Part of a small language model's weights: 7 heads of 32 (1 for keys and values).
Each number is 128 + 32 x the weight over its row's rms, rounded and kept within 0 to 255. Layers, rows and columns count from 0. Numbers have three digits each. The size before them is the row's rms in percent of the matrix's.

# layer 5 attention query, 224x224, rms 0.0483, rows 15-31,47-63,78-95,110-127,142-159,174-191,206-223, columns 0-55
088:131166081149156047117148151135094121094093134116168134212115107094145120077139162150098152108192155139128134116200157070115148119131143077184138145061220140192180124156
098:125123106183179115143142191115094103106051162133143099183115077106148088111122161109122160179107120159119161150169108085128116147153114104065150106188150119055095180138
089:162120123122146107079179123143120152152116144073141140073057108105162122090127116155172134090118143092096156140126137147180104081046063137152115146157125151164148113092
098:077115186094113133155158156141094105131140063131114151088088165157132105130195104147112142061143124164122090120159117124170111156118133140070097116173096123172081128138
094:080137106143187159083146175050093119147113096106128088136173049165106105130167123065148132111167114136103195138121126108128127142142089116159155153124179123115092161120
095:058133131143121163156151179156112116080161180141078165151134117104122136122092154115161121099115097121093224111131106174137136122101123084129184138120116143146097140143
080:189096100095040150120142160042153095088145172168131188183168125149160117180146117134128083169106097174081098110132164160154093117081121102107140096160189142163153128150
104:125160102182160086072173108121175123067116100117126128149122118145132073123139139115120188194119072102123109176107105155122111125140091130065176137129103129071123147107
106:139159164099133102048051175169164141063094083141095142127092132108109113079124157066105125087188125154129149116094103177129122111175054129141134123142131202140118136133
092:082160172120091132112126105122172119109121084154155163018116171072116124146131143144138123154102123090166122148145121137114124167129084194074139198156043105113102156141
097:099059126147110105086182127145172152116200151169100114101120134122141111137189173125147164122116127074164056099116107117188104045174077116141116105199131146133134086120
089:157167120146165079123127129118045142114156164156194096138146161120079127155103118079114106065117114178125190140094102088168180140118090096137141138133138167116158136134
104:118095109139149131119168167128108086100202150140105178172162143182113149100137095104115114085143149120119148107066122070101128146145160070055143136099148139136171151174
103:137082123106139100139160106102093084164114157060147110105096157099117162118135156173172063121086168109153142149135161128136131209081139140176138167074139135156118093113
103:151052103094089101057162100142111089117131164094159097160156160117063119099139134165139121110132116093129126109205105153083145125149112123183121127113169137159208089122
094:080166139125174161110088069120133138166134074071163150145135122132138137180148135114157107115147130160143093164091138145115134146134178105146087122112028108087159088126
099:134128180088098056143110101152157130089134110050142099135119195086128129123153137178121145103142104106162126124168129179095114108114157152128118175138076127104176111125
098:135152098128209118168095127101177158130111143113086105109075089140152111139202133162163092165146163130111145121133101125105140173119090145142106129165137130165103124106
110:180110118158156094144074127109105146180143167087172152153131129127090136098149034147136127161140140139125168147125144140145125163092057074144125125119134140103138140207
099:134177176104107134128132152129115137077124143147114109108082155143125132137118137058133110144132153116103151135060093080110160045103131053110128149152143093146092139086
100:123154119141084084073136121107117128098155097156135168120165182172125066132140116122128158119125066117091137191134121146067158165085126145123095090105106114148122120132
107:167094061130134085195126113142133099172066188138142071143139146140177123116123112184152176171143102116133139121114160173097114103141101158124048130096167134122124104148
103:097153102157140126124147080154080120123150139123111118136147129161190176142155087116204115082120162131131134109074133045166159123112087110101102131149170127110137169093
102:076138184143105119105164121122097171094093074152150105126151090119104136189138161067154133116117115134137108133082120019162145145180151159145187119149098105142117167126
095:242161132094141151094149114069105195153108094069111111153110162137114120144128077140148096158131093138119114103214106151100131127214190098073079171146103088101151109166
104:122156104121169120144147108101178120151120136146127111136103122144097083131186164152106155141025083167117151124103150150126118142119129153151095149132112104139125099116
099:056150150145065159117130120089095062133104162133127124187107175144042104150159161195111099117070125143131140135100123126183173106130158109163107136085157150132153087165
102:134239098196158088101103142105125120074164155157121126134120152142107148148152131086174115129114109137121134079181110160081095110230156143146120166142181115095135111143
104:161110174150131111157125190246112151093112132145150088104096086060139160147076169126109130130136077098093129120097133090162152089105133057197144060124126142141139111105
111:148085080159157095130122172163169191139125091109145127142133059116192196124130107106184116158172153167116115061120133147135130147128100111149132172131171150086151118168
109:054157133111116171115112097118168169124130109108100111114131131084099060105116140124120125140185120084142158091080113132188093167110086101136087120106082124135103128056
097:204138088197147112135033104102145191115126166134115144182099189134151146139102146145169126197111143168116115124085116119111126075167201152137119122179156120125141122067
095:141091116072135144131143099128151119157126091076171137120146123156137094126112099127103152133170073155118164172147111149102123148148132101132118178087093144133112111193
097:139118133170114170129130186148122136145127106165158100130100099070150199149119175143133086145099100196148101067162128167203113104163125189109122115187095135123173087094
098:186145155063088113181126029132107150133143149123101107106129170108144079088136105093131123107136172145111158153095129126116133061107101119080119065131108181124117144141
092:176142106176126178199111161119140137132112127128098143134112129157183122139170108145220147093104127144176089104147148143111162131160127177076084153193148127151109116103
092:106117090136147159053127079099106144143119122070131143104134110103137116133178106108158155152141084102129062131170098135119127170120112137073121120154111179141173143102
104:106108151137110111097192165081122153110144102212132073124163148159135128176105129137107066096158121161045163108158125090164130134125149047152127096146175105129144124147
097:077095057055144140178125110152111138090155180134101166187113134093127134099146110165109149132176150125180162086129127066099118146091089125104095129114189142137111117159
091:113104171136094081128144125172172124137079175108074099188133075150094143143170150128144175159109140090114157183127153156124109084147114111184107129068149172127118127200
103:150124077110168120141117128130092042114128138142114126115148108115193137189167101135123089184116074129149086135155123068160175090069087130159082119125166114120101167127
089:160109058119200161149131154082107126091095056104135129122126138145118113168115088141120082124089079175116066182118132053160136127109126099167113100121147058136105136071
100:109172150103123142066097143128151105147094113086151123119162146103122088151104123087174126147154116187046104146119091177182175095193160138077109113133092142127121127168
090:148162117094158115168156193120123108112123060099170132104136108158097083140139149155100139132080082160127165088109118058189106115071121142115139119110152137146156135072
088:114131150096064152114081116035148133139155168153125137092153095170177120120148119102143144129120166142104114079176102167162077156129146115087108113169053186148194147160
085:115146151140211074143135167128195149093112097162114079132110170080170098148191137098155109119155144171078078155104140098117097178126104071073105062162192075158109123140
103:122066117128135106053142172208146138144153134159151114159120096204123175125125203148104126127184128089144140122157142127125146149106112082191140093171136140111143117133
095:121097110205165084187095150164159144106095070134147134121154122166073159181111188127131129137135110119153135141091115106115121148129117137111101121149175132163117134180
101:180139090116191140123086121151175122181199134064095132082101123142147118124070094115152122159111150088152168155134123127092134143168103100174225125126190059151114146126
103:127109192138157154151159089102114132079162062133135110144133136143087128085119092124182145176094115197087066152086111075133145110160133156065146121154080113149184113108
094:109141170084123101144126083128109116200137106130145183104131104119119135143082091122100109109162138164083142137119152103144123188132061165101194174109128109116105107168
094:144126149148133074114128180146071152137110085197099099134143108151111149144130103101190141144092091114106106141143103103171167084154165078152155065142121142151065125122
099:112126113100138094153111129081167174089152143079184126162159104135120168129085132125111152154129132100142141094122156122082133133113113134120096153097101184141124157126
101:151132068127174115155131152100173089147123131166122179125120152115085141198121091151168129119164120167178097108097159149106122201097090156100123157106131188115118084104
111:152194214078137163143117119122126110129086124111169139124151158098121082117077127104134139172128111171055131107134132105127112082137070119085163201133080106169122159100
093:121138032171156134139127105073156123096150188127106099100131151108140131176120107091149057134158142108161182124115125093127119160088138102080158107117092108112111142138
092:137109072192073167148162115101142127125142095132124163157129145093140151164093188076113179086077165098088100126077168136120120084175115086137113116130205172131110084174
091:174111131118106156149103106112146136137099184140157122124108132119182109080120179105144154127126191083177126152170171104123091119133153159202134101126164123122135115177
096:152126145115113116126091121105112046192078162094103078135115119139062119168119098151183117117057178084124108076214163112200126165162105120179189162140208158085132131177
100:169096075170235061140084100062117144161123119166147091163127108127090191142177101155101124176080105121143118103171138096114170131156120117144178156104170101114158120163
093:128116113126187216130109133119102185103147098134189146108161111131142073157159109141116131164185081151114150172137134183098108140122125087144096117075115096102135076125
095:179131109199138178021060151086196183115193130167127148099150169126113125124122108133092168183160142109110191150127119107088069124047181195107145119126063115080148113127
094:090142181122139164115147098125076101139140123112039126152143067154154097124071153166130097165128145117096109136161128108188130087117191117096120076123141133151099170087
108:129185155190129108124120104149189143114150114150101155114112178120144068156216102138168060130157137116094101185132138134083116143149118084145124127142156064141148121159
090:169058113195123107082146130062058051149086134109158126097121083135114168103067118082119181127113080086091139072149114096143143171123142125106159094149128109116137159106
099:156128120162167089156121173156120144092071152100177137082110074103115141141106132103134169152125134133145122139120143148072120220164110195125168177147121158113139150111
102:119135081108156088128136117091118174169119081134067134188113127188155148147139136145110167139157081130123120102126134119150137148104145125124116110160175220121134120112
090:091164072151161084130116116118181110086104113192145198126142163104094126162171141092129115156177123127118076167087148131110144179136126070165160174156124100144124133116
101:169157135083100152019158128049143086122134116108141149115152143201044075140095115113185149135143147120116173124122128081113105134171153161124126151139111145108151109152
098:102132123203165167116124085093105127086108109208134179144102127154138145110174082159156129138147110108112076183110107120056132109135171155046141112159094136165087169144
092:130086109088049166125175147111077139095116140130115124148137135156165163133149118167114122148165110111125143105132129132160167103106204182087126141107175090145065123170
110:139128102158194125158130127202124040124117110182126171124123127173114048167135172139131095099148092151166086171149136119173106133167095151144137108146121106100103151127
092:129157099193125157103115039138107115140169145087188114119191119140087131155144154108083158097123130096083174123173145121125118140191111124081162146148134102173114142129
100:169125133105118096140130141115129162118148199080096155123112112180135163100124215163122124116079121096150136105187149112098145124118172132121121167167167131105136046208
093:117172146096034173098171118124070216121120119119162088096195127114147112126074160101086183143130124141137125079126145165140146151102171118064171080105114172122113143162
110:139112171137114160070200142119114141086074104060134141153160094160138118158130110127177100115166076157082082153072110117104121147155160135173149106068091096116126148087
097:163138114115154120157089099062146200134149127134108168101161142138128118118168138147067117093085145122140180107127110098131120127142142135107081081173231140141138133176
089:135154115130168097175145092129161096110110127115097116090159125115085141134150158116116092160100164127114182109108121100154200081135189101162117123151081154108153129188
090:105150159138178126100108179144158085155134138229104098134081119130157076142154114070154133144131083160124141156092114106145114114126102123187124134148116158122089190146
093:136139115149176131141189111174166062085173124096126107142122124122055088133109161127117162127203078134085077169109140110117115137083127121146136114141109144120099150109
092:135148136127211114100089111083130099182180129174106138099118154134115144135110173132108113108140140151165173138157164141111106144165184156147151089152075122118138175133
106:103166158131170144109101171172150131153164119234148151104112143136080085145080116163183109103208139135163146159093119092143103120103104121145120099155108052089162119117
090:150136159115112123104153138117102146088149136110125118150113128094154115167144092146142106133094136121131144110074117174086096106145133155091192136127168148126157150048
093:090131127167155078135107116058150168134133159094114129186136185148081127135198052163106103152137093094110153091112102119132110122114128149146147143112184107101108131115
093:136145206143156147057170125180134112181120086079174157120119142172140115185105108126169146080160133109110108136129110161130104103126189154122241105173114118141105133101
099:102103138148124106134164157159124107107078086188114161104164105115142102154154125092117169114126083107121072167095124052130155143093102102115034133142121149116101141120
090:103097129139088125151089105107119152162099127112182099088126071106133165124135085136122174157124141099161123172133138171112105175130135148090085175160111133147088194116
105:109118139146167112141152188183187037114135097151099160179093155102184111174119103148143138156149104126115056147070108067136125109103080126165088105146112109135113128092
091:178107092106153100111135053141130193136153112121117145129124167111104132106119148097123196101094138155118184144130110090146100122113107122049119084103118163185081134142
096:157127075150145175150134146125147151139161147141051139139170128130134128145168104137109151163120152120120101116153122111131143133116157184121145200128121185151104149102
097:135143135128137139147111113176139107114123169130129171140203174137150097130103144135161116108084107153147123137164115144135120145130113115083179077177115220159123169174
088:100073105141142120135121110114050109131155126159070097122153155154105144070114119125050140080102130179108078151117118013109161120150154128083126121147086112149172125169
105:167136102120115079154111120106136162140108157144143115173127105159091165206137208153148141133131077094085156154117148116110149172131139121152095105137144164133132138171
101:149121063133073149115169119122121138129082166101152119175115164203169110143126132167194105126152122070166157122119139165105092160122121128173119128088186137125120182146
108:087164097148149099133118085056088056199083100123126094160175130119125136147198081126156129122149127142095079115154160059161114189106147159121132142125147164101129171121
107:044126088136175091122101129068122085210118043136122095161149088118083131135172091107080124148091103179090101068085144080110136151176161168145134163097147095148131121114
113:133171173140135130149178115075089096120142067099126125124158156134153060199145125066167129140143111220088097186087117093154140140171112118084120104135144054061112146172
104:181141108128123141051109190122142151100117131095162151153095157138069107192146137187169150130125111155171159111140121119148076152151122175131141179126140145114126128105
100:140074169159124163109108117093112100126094069130114136185146159143155106144095133071181091146136107075105067119102122181173143117167165084101069119169122169108182148182
107:078173161124160133132143119103236111087132115152062177120118088131132110110184134098168102168212141166115044139146139108150126154154137164148107086170190089123109140134
106:112090151126115132073075139173150139139104198125155069098101090148127165167097132125142120120151136074139137058138159106160117181081157125111160123118132160160151157127
102:120171147167102123124177140148144112126130117119156160181124127125104142163197121070188118179128083119113095156074105119127137210192126106121122162148135122098109168169
102:102138134104091138097103100098140169126195116146117081101118067144062140126106139117127138136139133101143096158135116154082116175108132080174092175052148082133134122081
103:131121089139124084083158147117093141120139066124057158137129189103074107118144129059155221199149149155080046165099130092121138097118182083100108139094118109132113135117
106:176147145045102169116102130104159073147143128120147115125072061151099087122117146155098070140157111146168171162171169107131113055125122178134201097138096125129152093147
093:148102138142180143105125127121170169095116116137113147152119128125085132187115118070114126149201124175084137123105117157097173068120136156079134187081066118087116134107
103:196094093135153115173114127118148124159115161109161119167153129107125117140106096198118109221168130133110210141178127113078151111147120127091069160128148120148117113201
091:128099127127142141132158084164096123109113201112121148114170139165122118252101145093165133159153121069139149157114124157133160179148097128099151128135107098125161101147
093:182135142135133140053071110091150132165112124130137164085202134083116096160137148142143137134103106122102150137164102157158102130132038148107085142168137153168174154116
083:181165084150110050120179134108146149141142116148173057120143132138095100146164171146098123153086074099044141125143091149097116118105105151141121141105187140160116144123
087:128130100136086150093161132079168157135121104078083138116155121155141142131131141145077158112157133108145161118160171131148133146118157125189119128103105127113171098152
088:091138127155061157084137139070107118129127144130115132179145075200068139110090122128123059174170120136129161131124135177122114079107212101142157126110149092125130143136
093:108141098143131124138070113131092084135122079164112123103079100116094113157142139124163150156122092117163132128113136058148144191141114150109118139119138098129107111104
085:089111135089165083149198116111137098108146076091111112092106124146128136149155165130119053089102122121163116166113131067157128103095121193123077140092129112094108107053
085:119161124123117151143163181165169143086130099164200075123110194135143097161140184087147182113081097192131164125119141117175143107139081138109066159106193099104144165143
093:065170140081138140127159154203073092134112173113099131068134135155107097143105133125157160092157088166135099112140156126164172146107206132100100133076120161108139124055
098:184168175155193148118136144135093138161128116135112101092140176077113131129130163117171209109117142124112071123114101192135141145205125082123163137112058143188177104179
088:094181143139144122116146149103148140078111071108113160166134181149138098133138092093175058188144138147122104134087117193164117097153059092111128094096167111105094136135
098:128117169116127147100064102103145200111179153142138131174118092151111143109068160113131075087179152114128128080115128082119119093094148128133156138097154118139113107098
091:088153127146046070145154123075029117081176159116147133187144187084144170076113085121124117128139072120126110145136115118150146158140158183101145149106147168110147163113
089:077055255150182187090145109116121121134137126085074141087121088179072180124060137119151170115103110112086101111056114133127150115148179099130169074084154113152138112173
086:118139123132121121126187157116154090137193134104214147124157116074096105114184124072100126160162141134031063103078122097152153157086072099127125083149128127168184075156
096:162114154119137153120137165127136118126123162113170128145117065137097142130102061166125119201087121169115154115172099138145141082095137153133150173143174128099128138153
091:121161098210157170171186162132129113101134132088118122128126134136177117169137146112153143107075079129109059127109106106187156151112084093166148182121160144164054102090
# layer 5 attention key, 32x224, rms 0.0484, rows 14-31, columns 0-55
099:187153155155063172149094153121152075132172122219109163143102151123196101102117124158108197157138111120103060164117133145155156162055113111151112122160112164142093156091
092:108096148131112162090105082042120150112062113101119161174150151155071147097162119156180109121134086174076131128120119121118089149141155173109112066096123127107117172159
102:138069129071118137138138103136111186105170153108095136164085119115098134088106090203140087160173181076158115136146099142096160151110158158129125150107134112127149140093
094:112138177131075066193152136128124113116143087168087116143191101164122037118156188098150153062194069120094081180126129148165123148128148123160071157157139107181110170092
094:123188102190119085082152160132168101135115120114152135139081126100114093152117055116223116122107111150180115189094151179133100132151080153107133088147166079127127125125
098:135143108177151132078102137084131146104140131093141100123112070116060121120132138074133149065111118204164131160124140148070119147167100134141132092140177157139127042163
103:112087152177137088135153093158117160126066148132134119138082150105081111083111136095040146134112051131136127105179063156080144123196184105121101079119113075164116111099
095:100181131131187185146166071132090162044135133099097134116093171125147109171088109102109063092168104159114083174112109116161104119137133114122144098203140105141145230123
102:127134078118084123117123102144118210149124095144174172151161144104103119099157111136105089133113102136131126121107181082087149162153152134117050116137114163134192112092
100:179180168153118162118150102071128134180138134128184076080119090149164161137135120162126101059120120095097131139149203145116199139157128156146130115082171174111180086159
098:101125129120128106138156141140124061126148117074122107114082109120160130089185129135114111092098181110127152095101140115120099174150086109099093104125110162086149078169
105:116102135070170070160140075062118184136137128113124110107153111132084148162093060119120172163130131157079157121130152187093160151163152145140167182125079145103167115112
099:137173155116188178173133127125121110135092122188108108101111147117143137144134156128166116117130137159120116089137137133165134173104075124095135160150115127184124061139
099:110192110121121111170130168139166121125091118097122134087107129062163112148151135156096146080103155193135141129154166132133139103138109148086097101103080104158099056091
101:132150127134100165113131141151172127120159138133125184104213123166082111111133139124122115093140142172164169171113102070106144233058151149128094089078132067107118139145
097:111089122119119098130139113110128174091134100118083189141153094086159141129123117136125162111134134092129110142149110079110128145130188182088156110110135153136106156115
095:121174093151093075166101161147156230168206194163132090114122152119159125099120103165140139080178104119158103169165140115136179131066119132102122106131140121112130138102
096:054135084137163064156105104125150115090114132156127147151152063129087133140144093183150121070140107103113077070178154127134133164167112172186160140125079156092113179087
# layer 5 attention value, 32x224, rms 0.0406, rows 0-12, columns 0-55
102:095133194095113165110149102108124096112163122119125138150138145087135118051159122123132132116211150147152121123077169134125149093101151080140139106103129086124169138110
104:112087069175112117101132148141135135087066137130122160142111158132090171129125169115172103113055129177158153100157136077139102159078118146099154108118188184137154103125
102:171120143121201154144157155088139144107121156165111113166128191168101160102134128142129161104123034124119067154091166155135152210129209121096166127025134118094117111142
099:139173191153115130160087119144083132136156157121172083136117116133101112154163112097109151104140123153110101126167155149124174054141137122229084134136122128108106144125
101:117167123064084070064143129123110147122111121123072129160117165126148175089173169136119161146161110086149195118186132144122136139152162129108102186170160123099125117079
094:097120129172110083120091175133172155152148143125198129086136118132088175122098121163194105195200068141098135108144145127157066170107143134155115139103177142165083171104
097:116167128085103160097175107144156137160132127192085159139053089141135117140123135153125084115132130184144137117120093117151090072156137109101101086098138058169090114119
095:093108148142151170125164163090077109157118111131140071113116145115121125089184136163101107164169204164103129100125138124105109167133138155161130121134114127141142142107
103:095154108132117122096169166128143144125099097074171139098162135156140117101184140110154131123117194107157125144104153071157141090132111171160138172134162177118145111120
101:172168156114145113134135086115164153138188148084147175160143126129127116132143129119081086145191162059142114131156158113073074081135156219096177138169087111153114120115
104:098112112083165083156164121102108196144159188138119128077131120082186135114121114121098162130117104115177092106184126155130152138085143150199155102109085120123173128173
100:139118084155157180153125135096150131140042152142114123168123110107180188117128115159087176224095144128108085155132144112164121106079124112135089190136135119166121147106
100:175089071088174139165067132150115136171146162159132091102137168139112112139104143109177191107129127149171176156141112137133168114138134070111097108146169120125080101126
# layer 5 attention output (transposed), 224x224, rms 0.0359, rows 0-12,32-44,64-76,96-108,128-140,160-171,192-203, columns 0-55
096:125123047118118138101107129144134126121084093157146166127137121084179080105061126123114154137152141063153192114142167195118172148150112120094112093107128166111178154153
098:164119146106074183145173144108109100111137145136156161134100137128089130154125104119144111106086121133109080154126104118150123124132122082146139127156135087176119149138
090:104116113122178154138163172114125086112083134111146093145109080116169141133130129117140059150119139162152173129126120135136110141123144140141171184108164137090117154090
089:114121152121169067162115057097143103212133118155161158112089131057170088116100134104128117131133079129132117138116109094098136203210100105119111159143159166128100118063
090:131114136182088163129121123149135116108128096171190151122099097127057107138107116128156133120127188134113110132185141104146097170115057098148077126091115076117141147127
097:204111143155101164101136111172134133109134200159144137122046160157123113086174143163090115123129117116134075147137140119077125119129187153182086132139122116183126105125
084:093154158159205149152148129053083130134099138102099104113185136122100112081136146117134098200114121100120180096127127144132187148102170168120155098132177092156123178138
092:133099122130137124097135090075107102187160099116136119107085123165162123134195149102142095172116101112116139146162150114087092162177147150153103195114148107119087141151
105:155069119112104131187116132165095070121151108141148146138166098095152149122158116182138132074097183165067123065096111175109133168139156100125144155167114107131061106138
098:122116140151194126120114110115048141115095139165106073160125109118109151144086143193120166129132109129063163137139109122099117156124124155127110117136160128121118198129
096:162141129175049165104127116088119160102110153166102132138139118129185111051149151130214129129105126128145198117134110130162154033120169094126115111210100173165120076120
098:128154143162123178085141176132095125050114131105150160147087169175103128130132105120106176098130062154096118110147072113152130143099106097098154110151084112125151105190
096:101167142153112121175127159162118134077169141168111163131163126105078077109116064064115175114121136106123099109105038141150128131091093090142145168125131134130154112150
101:155148119179077174134148092132120154128103058115161077072128139131136112087079102093066080106143148113172107127130182168158210154174102172119130154113132135101167158077
099:103126140045141135147128125130140132157125112172153191102157175154125137096121094142110161153049113099096136150153125126154097145132127165120092142126134104174114114164
088:140147112147149148140172139146075088047127085107154199084162081168134165134106123149164095111133116182162103145148117109140075104143104122133115119092113118141199158111
090:112124147153146117131108117107144129177159106112105108075115149110160081055098100058118144137179146128144188136128070132145150135153128120084078123192125132139160134104
098:128127139095122147146161124146152122178174130102115116131098151178105128140134155165118105100111158110190090177111140129144142168107094075154088166039074151127084161178
095:170120161098091123139150094104114111127168114128116078240098148111138100156169102116108083183129056114116130103137140137051118165119145125187144119114139159131113136159
092:069154130194194124127163096110116146032128044147192119085123130140065124152138140120194133115163129150091090109132106169084115120127103163105151159167108092141088085125
093:123102106126159158080132101142136119125133111093136174075125149174145102164117153109144171131113126099163161139170084117129098183176132135156127100184148108146089090126
100:193096109118155166137129143132117131143155179159083173146108188095160107107170122193135178100125096159143153157178148117118116179079171115125138107142154150112069161147
087:093124118124100168157153150128162143081179052139173098112181092133160136168088140134100148110121126117058155135130095121208136130127143136083115099133127181156136081087
087:106119168176147159094160089113098151156128117140155092139127133098190137122178147203231085147136103196156108165153147112117132066104113123096092139132138158159052126169
092:137155214134154151122135098092134144098171103095204178132124115149109117127109132057144113170116118150022115105197132129084055090113124106126160101145131152106188127140
101:120130121204146101135143173127107128155151129116117099122167160150105117146138112064125057076123170099077084077089091130160090170096098111125130161151141113155184105102
107:162093064050094123099176088141078182077085119176154170095170079138110150157137165149082119173094104076123159129198163133142110116115079145138126062116113127123102220098
097:126205132148125169090093178096152124115163078106098121140078089181133152135114114114133116153104120152064134096085122120102112109154138155135122104163144108163156155087
110:100150147136091148133145102183102164116149125163156132071092048140160130157126146102192104130134151184122143133128151105153082153159105104120158192106131126119136146120
109:152082116116133093108168124105185119221165117101119098110093153116172126068121143106117100149118118114130137128151123132117082159152131116108149095194127182153050165092
104:080157201097186141132089147082122108120137099155123155145195111133122156123143129187083078113085156117080100154087097148123110166042107119155122141079081166155166108118
100:091180143098139089103139094105155074099124092131112147245091140121145152125127153147108106149136114090096098077145147085130088119171132135158116145057105141116142109138
110:106130122163151103119131043095188161104127162086140069058151158111119112181128144148126133137128069124157163159119091133120126144067149114122187143090146119136101120118
100:095116119168106189106109092179144150141179199106135140120073199118130092144078114140101168131131148185166148157170126133113147132140136141176108179164112150079091102146
099:142135116139116187099097107106058124133139141109099183214159126135130093137124109154131117112084143154064171100178129121139205166117231119097113152143143125080156187127
089:129098148111085153170167086088149151138130070128168093130188094110181166149102185164141128142148133133098146114142087098195086125131125105088175113112089128118147106061
110:137135145142175160122136092107138134126128080135104189133126159080176065129145094103189113145145110138126098167082136107152172092153130030109164169063109142174129094138
098:158119159097152171101109070107135126082114075102170116107105115194129106132127196071153158151131113164074122114121092127105103136167132088136164139162102071161139055144
103:160163095137162100117141135091123109158162156131107169149130152104132095084143147097056162104090136124157083113119077140106110149115115085116146135096136168125199124123
104:145135096150107151154162168153090158171120042108160117131121095116142120107081124085084101138119137105175102109128144169110228180200098191100159131076096080096147166118
111:102150175063151188087110131118135106150151137184114162077139184122107139119144061181077143129082158089108132143110154067137117131125132129203071122158128116164136140141
104:118087065123121106137134108167070097091128115116184155112109051148131163135135077167116106131111183198165133107134180120152092147086083158114091136079114173110177133124
099:165131133171158090126116117117167106191148122095148135093097154085155106035128101127120152169172129107128139129137084123124136144176164122114097113231149164112156142096
106:140146138139134146143138096150157138150162126079123123134133156151053102115120138153121137102086160081156046155098139128151125144105045086182110134056086135156141127177
106:110115174084086156117157140108084072133176129160140113174073184110150104133157116185105112135127122122101103094097145107120118141121169102188144120096156113196093115118
091:068130149146166121079179128120087127045082126116181056142137139144124126150121155118128161189138112112072146142132113154108121087079094167112124162170164129133091126159
103:070141085149134133079107070103174151114108157091164140078097158173150108110151172112160177156170132091167132109168101134118097120165122114155131158172137158131092050163
105:178093124106142169133128139085130166105142197160075169150113140117160154121120128192161141083134119159145140113186180124131101182097196119159173120138166175108098173117
108:146109133099126214172143136112081128113103068095154109131137117149181144141081193180126162116108114143090133179142103121138129085132143169161112069144175147189155113148
112:106101150174122150067121094137073124158095132119155112142123168124198124135134150179214093129139136192140102133110168087167156061070155116113072142148131205165070146203
104:105110234103134159070093132069106094104136103088224159096130132177089099150112077074137121173129131183061130100144115087106074122073116122141146108184145119121153140122
102:119127116134123111146105152122125116142228147104114147110167177138111098120170070103094121109117179145114103077107097134153117204072094105108158162136155117118194129128
104:122160161080090158141138134115200189115111131111176102139101141169164144119173091097126193159147177086163064167079104105098102128105150110134145167145075087175100149170
109:108142142108086091100134104150110084184113138142098130117134110130161066096094151168105164150141090114047164127122097195081153148115141120160123130120182144118108126104
104:144156038157109145169141126096140105076134121107105091137169168132135156095129077158173138119123127159120170079122139076108052095081136149156139171129121132120137089108
099:156065113141108105117140115114131147153138153183182110099147121161155152098105095091130078139098164144146168172160170102123099058156160208133165118124161109124113125120
099:183089113144063140144176108163108164129142147072125170141166102100082122075158143089117114120110122089112098165160125200143164110162125112127186159124158193140177121162
108:082147107138170114092145087129162098138134117155118126099094120089130113149130132164131105130171160045126161132146098144081194162112109138110134029119103134158116152129
099:120146139105182166140088121105143143112136098104161061084043151088148133123131109108159114143114155114120097150118120153152130124093087108175187075141102112142158134171
109:151102120131124151071133150156135172125122116145182094160122158108117123142188122129126154128135147080139093095127090116095141128118122154117127125067105140120141072162
098:177116090135094109154154133154156148090083101141140125174064125091151118192145141108122142152110143083143071117079128140105103146172089143062113135116128184100134093139
114:171149170122060095093097124104159144124160105097160097106119139144148120085176144101103106141144168145146148141149146082116143067109119130135171071131106057082148197137
077:172148095165173180170115143132116090090081059164090134125051114084180102114116106110105156157165159102153113105130119113158185146128153079122150123110101123134117165106
106:146137154171166139159111133155148160113118165107095142144149180081151121144148222156076115130120130167123120083172122116130099075150144145094130108125148161090114079188
104:178099159184173160165111083166181062112174173151094164125115104117104202123068101057127134102125144145113122130177137086114152130177090107108136106143092066081139133166
087:142139089110103154130145145137102147140121112165148123108142128126162124085081118099083101158157158108113138129164194171163156144167100192075168096119111133099158155107
094:136178172091140147072134152131093154094172129162136152093120172121095154112133097150091110158064135114128086155109144122127155144159127111187093126119108128161147159134
098:175130144155135115117097096187080127071138112111171135083110057131126168119094125145149097089116190177188156103154172136117113126094084121124143147111091149098228174147
097:111123104159145108145127122121191112183136120077148114100115169109203133038111108081122127160151096097165172106168102109157105105165141090116074090199177173095149160108
098:164139144117128159136102127148142133148151099097125162134135139155099153104138135228132104114066160153167074188085173146119136119076051109210079103068123156157150117165
091:081113179110081128109141120097105108091158114123119135212079162141137138135178093183120062153138058109103144091086114114072142155140139098175137166081130125150117156147
092:112127108171181129040170084096101138074080123138169096086118129195170109159129128129150126136127108108118181156134133138091099128103134114128143139160133097118096127155
092:107131066135085162098111082126167150140114160131142167109094149183138108192130110141149180139129131146166164111175120138125104139149125118177087165179170114121102086153
105:168125146122158128117154124114117176098163168166078171160169178072165146119127100181141130079141130191095127099177120145153101221097213119141170164160112096118121190085
093:109088114152114163176163117101111125082109020130145072136147080137159176159102143183125175126101094178085160181153098119168151125103114130147122093115132148160132112108
093:138102133172154142108134084147112122161106083104125131138110151104179124116153123183218073128146103152190119152087132114127180085075147096167134141107147190150058107154
094:112121240102113157088089120130102120122142139126190164053095081112154097111106109097181144116128153175094148076174144081104070150075109075123151142198135119138090172088
107:147138162073110136087129135117119147116142148178125188170148131136104125096145167116090173163114121131118177135148130109138095146141102078160144137135114081127061191111
102:120159080148117123143132121064110146160111085078137123144092114169082122138127131159077110087054142119046171094086106150042178117156104169129158144125180091164135163123
100:137148123097083154124127092115069156130100163140134158114140141137113091107169150141194151125129125143133176148110180164114071142125152155141152222088131154100153148101
118:163093089091086097090152087036161126171191138131137119114095161151204164051136111118109114145116198073106133107175158152113079131188140153134138118110165111181089151083
104:060131123104139145106093105125155067130148103139111172162122089064098151128105119154125129112140188135078109147135122124091102197101119150136171136137090152127187123139
106:055171093097189077075175096149173065149111127128091130203135125075150118152084140113158095117142146079084148117116133107142128118107105132117148066081088161138137116132
117:114141151144185115145048079144148149117125169100119104116118164100128115106136119153133117132161105123115085132085109141108141177133117161208198162102153141188150122044
106:093086105174154137120121157119152132113191148118155171126060153127096133079156130090132172154229077139145096146153095090113082105156116115163137170142098149149113105114
092:156122116163132191145105107103175167121071162106163140190089128128145107169185155157154131122122158167082152079135152108098076131149176080130134180154119183084215099129
106:140137166120131127105134121131105104170167133123170107094085153172190129064148121165122087127139156105095141125170056122134113091134135126097182109121135083134131166096
115:140177115140150120173107133136175123117073102141087126106112147073148062104076149128139172122139146156161107147071130154170149111146139038122152142143040137147122096133
095:142105105146129153145167145156147134086120111083132141114157107151119108102128176129143112132115072125091098118107106141148075156185132143111128099150131146188172058151